config.toml
d_model = 128
n_kv_head = 4
norm = "rmsnorm"
positions = "rope"
attn_scale = 0.297
bias = "none"
lr_head = 0.0186
schedule = "wsd"
seq_len = 256
doc_mask = true
train_tokens = 173900000
steps = 10615
dataset = "wikipedia_en"
Each number is 500 + 25 x the weight over its row's rms, rounded and kept within 0 to 999. Layers, rows and columns count from 0. Numbers have three digits each. The size before them is the row's rms in percent of the matrix's.

# down: layer 13 MLP down (transposed), 512x128, rms 0.145, rows 470-511, columns 64-127
# up: layer 13 MLP up, 512x128, rms 0.147, rows 471-511, columns 64-127
down470 109:515497530535546462549516500469567461491489489537517501465527467470474493504519488553468517513531516490504517506504491493458519514431531514480559474454488522483488478490513511467493478493501504
up471 114:524486540525518558490490477518492485517505516464541560499494486536476494493518487510531514480505527529550530561524497477544466475494461489537524471499477523520449519504504516489509504509458512
down471 114:518509490468506501567538488519520458506498495492477462531525485458475503512532508476505500482453521568517504519523505506511536486552499467474517500532515544540498513497536484498473487486524454
up472 097:544554522503503509518456462487525502466542523536486499506481531519490522478548515503510520518519486516485505503539466481506499501492482539492475469492489443499548504522500475496499439529511508
down472 099:496476515537558478543519547474520544476499562483520479502501491509463512479493470501514499470464474482566534491495510509504489488503492502451488495510495516528478534469480495493499480533535469
up473 099:483529471505509481472506538508487525496509547474485502475494537482498532512500516492515499509481542513483484491498492482548501477482510489512495545476522507516466528495510506483511506549517507
down473 101:468487525493465509471508534532540452522535511532520480517531474490505541499481510522470483514505518523501506492513487473476488483509511470494471467477472494508488494527466514475487455489462466
up474 109:437538472478477496521526518490491551517493523501550533483495509541483480445517510505505495514527518522486497486474528466494476465496495517539533512521470510508486494513510553419525505501488526
down474 108:497521498549518492483545499509471492486491540513494468478485511569513489478485497449448523475470528517493480526447491492536528532501499479533478499523527499459545512457465487491514518514491529
up475 114:510521508478494508524540495476539542495530516514570507493491462493492500545483504522468521478517473489495531571543473523518519537487504497512508487508498525570507526556509505506471474511495528
down475 107:460507535513541466517534518513482524445478516475495501520476536510527472485533466504513527486530510517499500500478521486537513543510536477518503522497476432547486506466513476507524443475507499
up476 105:494500480498512484506459403474490500531529465465462484522504518466536488522497508516493516452510535511521491496493497547452494489505511488538506424492488488504495510501508503511511528514471479
down476 103:466510535519471505539473511448511482500510438507487495450480498498519491488519508478521439541428483506493499498508443515508496503487530481502500534497508536494501488508488498466482462436502489
up477 097:506516490481522425515511524465525450527473500486515443485489513482505492478486565490490513469532492541502494517491545515514486450517498461512516496520528466510524471516517482524509530471474517
down477 097:493451448537502524542478473512538484497489538517494474465495485498507516508501492490475482509475519515500451516530513535538517542475488512485489521505534529489457433538504499473477494469506491
up478 098:532541490462513508551543481557486492517493497505540512534516508520498529494492478522481492548538508518542487506495467518491485498535524530463477471525503524528498459484490541518492487533498546
down478 109:509522470451520517505483510514447529502493495441512518478507500534518514447508491464496517521518511491528479523528512478490501462484480488522495505479505507475502482450503481545478486521549509
up479 097:508475475500472476484516490471473485465521515514487489517506529520503444465518516475497489540536494470523490502514479497446511523480487494532447490536459505498485481555498504494525509490481484
down479 100:491474530538498503507569513467525468490535509501479496526501445505475517472478487505492461494544500549518521498472538490490463475518449473498519514501456506490497506504495451483536519488518530
up480 096:431510521486515488523445490489524505493499534521527458499507473489518516535473489491528556468500481474457474485517482521467485489524490498513494496499513501487486526487500490489504520554528493
down480 098:509554475505529514490491488501508507509476453526502502503499475513483498488500440509513482500535468537505444512494455464486506507538534513478495473513461537480498497466444518462486538487528520
up481 084:517505505544460542500468496467484498470491511457502476466482482462538465481483478443530497497537490469476521489517480484503491519522448489508497505489523535463458453518513499494517509494505512
down481 090:540469464505452458463483482492553492502461494533536500474513498501448511473484486514499491494473490513522513524519496488505501492523535536449498513492546493527507479446526488489510477502545514
up482 092:523526559514533489489486495525484441487535539510480523484507462552505471480484546456527524503517471514499506489500498532500503481461511493496509465507502482460505505485524548503480449501507510
down482 092:479487530488519507525519451485497469510508481469514460507534496553535505488500504499461513534518490517514498505469530498503573515526505439491493501481487513509481498506489515473468473479511506
up483 102:473446526520514525468504479527482538476493483467502485516467526504526535511470525506590499488477469512511505524515489521495518467490513511490498533486468484510539569476494517530501530511469475
down483 101:475524473511550540501505498469470518490499531525552500497494497466494475468501536480509529524504522496475445506525486502534522483488482483511509502492516486484519538538523521453523514460506524
up484 093:504488484532542475495458516503500485508503526508536482530537505529501485526488492520508515465498514536516537523480503467534441473483524472501489545501535514507494488503518518499504498478501482
down484 089:491480553504495513489530525508529508477458489519452519533445490486511569517500516510503533482522554499502526470525461523493522494467513476533498492498485460487531489504473533516481533479511486
up485 103:471517522506480496495547546474482479492526520496513495502507520466513489547514483501524530486470479479502493495487495494537486530473483542493469436483496544538538523503491480514513487532482539
down485 098:526536459474494470501527480513492526483491486531473472531506506503516550522513500473481501483479511551468501504551547502482474489469516472517493493456528534498488509514491501498481450509508516
up486 087:516482487498507561492429495493433519558531529514498505563514452464464492543464513506509514506500523482502513475511484495512445518499482479528485478484510477488469505498513511534497504476504515
down486 079:498538476524493450468480508521501486492474470509501476452561508489445518530458467513518517512521497495458497470491524437555500507521529512516463458505532514490489509515532458495504491492486502
up487 096:450461502500474482521493554492493538508509496488475481496477525481519511516499493487501498508512480519466522510472449445517466517499542502537512524495466508509468516499516504531518524520525520
down487 087:496515506537489461488486521521510477504535518496493520534491479522538513501519492486506539517482433539516546492516536539480530475486498561478487502505521494514504532489480540510484486500474567
up488 107:486525471538530506462449528490480465506506504460506515541544469502431497463482543499472479470506538470492479505512468530515502473517494537493473487498527529488523539484491501527485524529472470
down488 112:526494552527519509502557464470512511520477474491508493420521496533507507532469501508518466546493480519504504468534510502482469438524543487510480480488465460454482532479494503516501511483511486
up489 110:544529516460503560505499538479542521465480557497503474492471525486468540526543515509526479481546501479522481469512465469515496525488515500481536541436518528497487504507492508480484512459493499
down489 124:548505526509503497489496518460500479495464424486555459529490533495471474487525493508519500496489525546523424512518456504448487502520485484503509512487516519483497464502481484462492476523494507
up490 105:486536494486506495497536519496473498547532503524460490486486486504537526562489507476523474512525503510556471506476458435481498460500550546529502518493487511500526535516515535461514526499462539
down490 105:540503524453507504528530536516462481518497510494489496499460461543520472521502484484472425484465515536468507496495529518512495473500510477514445552470513461505458472522462506499497521502492551
up491 096:539502520491484515469492453516512540474511510507513527492542443522506489489506510477510509505487526499465493493497462548459501498544562497543523514535528519493433483525511518515438501521505541
down491 095:478554521508490477520493506478531567507479524515506530526513509502506524499491512533511469516470427501517494504524470496510516512517509512543521526506490502487516500487480524504462509445526474
up492 110:488488498498464515488499490495535525475480486530472499471489504518525512465517508494486467519507495512518531570514491476475489511510483484457498508529467495535530504502497503469527509490515517
down492 104:530499522494537528495504456491454532509502508506509471491498484510512537499492466476509519480507523517464473504504456493494516531465484552460507487501517507502514558494511548542528538489496501
up493 095:497508517500510494489488505540511509457478526452510524491481522516467478520518472515485502530542480454498511517498523543473496481540497506492514479540509496464523525476515508460480525512512476
down493 101:499516510505525507508492511444533505517509509515509494512479506505490471502512494489501530510515493509528572478550530504509521507523476534518546458534503495460500480440529509513539489511505509
up494 106:515511509503498505474478475507506451522512513487523531479509520488531496499535559526521453548524472505533497495540546480491506515512512484579517476504490537469464499483493491480480508491517503
down494 099:487520480502473502488555482509489484543495452498495490467443475568510528498527487506514480515475510535510505483445495453516498485521518498501516522527514508497507489478487485514550481524495511
up495 102:515491555494570475504517465542477482467511508520475471535529521494503468538507455498508523483537471487531501477482525480486502504485521521473507511546537479554485504485478530491497545524471507
down495 104:483524527498521501490528473511495475487524564456490524524511513547502517493493502492496495530498523498558541530502511507476527495527518459500469526539534488505466468510518514529511479500454461
up496 114:499501473531476537478474460502485508501520475483487524490499516524510491473481501470443487464513469542478507501520520514485505529510447496514535482489519488502500469513512531555472499473454525
down496 109:512506500529529514494462527528480478552528456531506487476483501482538459508527512499495487533499508485541518460540502455516482478504486536505477481533520484461494534476534475526484467504440502
up497 093:497497513456524517494482481477497492527482510485443504519512470524506484523460502470464457523487491499509477511505476464467468493518514555542476471512445495522487480511493525533485490511511520
down497 093:480458485488486555470515501543502500472504528487489513510511508478519490504519468477529497490482467521474487453498518484474535539491500523484486531526514464485512544451501494491489453465484527
up498 099:491478447486494470536486528571443553462480561522530484513500490486517520453512501515479529505478482513527496514469496476492493497482529516493494482509558481486502483537463475545493526525477511
down498 097:502530511513520515509502469465469497490506446460444487498457439488434507471523477489509478510503544534456528521502531494475515493516456456483475474515458490529481500476528502514532487531493499
up499 096:501520480542521502470502469559467503527458522464521528499511506569475506489557505512485504502525513485513495476501470476484509494495521489477495465517501507543520470461518510461483526485474509
down499 112:558533472480532494516527478506519521513504443478515553531540447526501500516507486532489557497463515511526499502532488535481496503517466522518497507505528528501531501506493530519528474474499465
up500 100:491486478484534524507482449477514473501490537502515493470462506455479472526500466472546467458513491477482488533534506549507477530517512457511469500469501523531488501501516471520508535472511539
down500 104:481515462499486527486450520508493464477502485484555491491531563487512465535539476477505438501454495536489581500519507537488516495500530510507519488506498526477490528491462516495528468514488508
up501 105:531487455529489544517481507455485503512468483490523510487498515512491504519524514511497489456531482456458457475472511471482508507523541483492536469478525554504470512491476508483499541472510542
down501 108:509463501476552475475506501550558507482462447506511466506464493501509490450487506500494514482469549492501481513496539495500493506505511508483506514511488431527519514524483506537511500490536542
up502 097:497478530515445526503515461530459473482500524500526494509506448520490546485527505546511505517543514476486480505493474498509479469486470514483549485516489496540486539477505488508501530531505458
down502 092:468523517493508502496495550541469492507507518468480475523504518513482516481495514533541523445492504473521528506505487498528506489522533475531520524510519514504501501504494532500482460519486497
up503 098:558507489506470548501503470504499451463484495486508491483473509494526470489517489518516520523496497478456494495545510483538484495509498477506469486497501519451551526485489524507476538459504508
down503 096:515502505466495480524520519497494491488490542482491483482487529486495496531554443501510479476476494526509551432499466505505534520532534512482524503499486490461524514492503478510474512509505490
up504 105:498542461507538533478515548484514518456523489478473493506525471463487502523475519471520489537482471488467472476505541527508491537546549479500495490513499462477531506517490507477525519512484469
down504 092:497469534496483520525514467525444463454506463506535471510549511452485477518539437534489502518524519484499518525543513488465516554504521465513505528501505507508500491517482489500501488511538522
up505 099:461489510498517477500522459540482503493533502521513526492538524464530460510530499457501503490498556510539484441482511512544500476474504481508495471533505529536526489477494509452471479510465497
down505 105:475490503499527484487518529501493515489519518491481510546483481496505514516468508501515496544507458463494501527489475538479510501543507473499493504514470480475445484498466530504499532522532554
up506 101:510460548535485555504495510497517492497483516484507470492508506509515485516492495491522536528505500479540496481470491481537503515505554494493519514529527499522479516518533463467436534510526519
down506 106:512477465501513514462487518495478489545438484513515508514534497493521484518500506449504495495450505497515474479462506472479502520480500505533500483457521487485483526524479506529467535506506484
up507 100:522468453479509508556500493498471509473504496493504560469480526454523506498500462488511514485488480547493473496479475462551483521488524502517507487501460497501505501512489488502493502518495500
down507 099:511538541520507522483519523493525479507495477489555516480521477507511501546488489499476480502472523522483454509484490528484474465487474485493512445494483515522484520533527502496482528451521445
up508 100:474511501524524539482509534525484491497519540500453505502503514474511492503487532517459516519510530505509490499488548515504489504479473514521530471496501498481484475521522507485454514497496504
down508 104:454467499513501503485534501514509547541506534527509494490518441495552488489485523511510478483527507443486481493447474495499526486501496505472450520503490472487513514474458535439517484524505499
up509 093:455467549507500478490514534523500505454472500481468521503529494520480507532505474524481486527492478469487490485475456498496487504481543492499486533471499487470484507502448545467506505472486541
down509 086:496494434541519518481520440469491529486534470499532500465489492515514478526509507511526470466512521480505502495526511511497479501500475478490503475520496473460475559510495504491518496495456490
up510 095:471497485507473477498482492475522541516531492499499442502436510511482484460469488488473495526515493518527509548501574502453511474500509493463502484490478432519470557520480467498488497518468483
down510 094:529503487536508473530479531508475478504482495528528495495546504473502500526506458537503498510484516461512545459502507470523464537507528514519492510525510509502523478522537506503494466477493481
up511 098:501525494511494534526446459513475500502501527522470492507427510477488507520494482473476517520540468556456491494522487470494489538529448541479483521508494501529483476516497480511516476504520511
down511 102:488537497503550453483457471474498466550509556482506473528452558477446485493488491487484533464516483540478471500495483479500482487456495513486490487498495481512489502514469480542487475486513489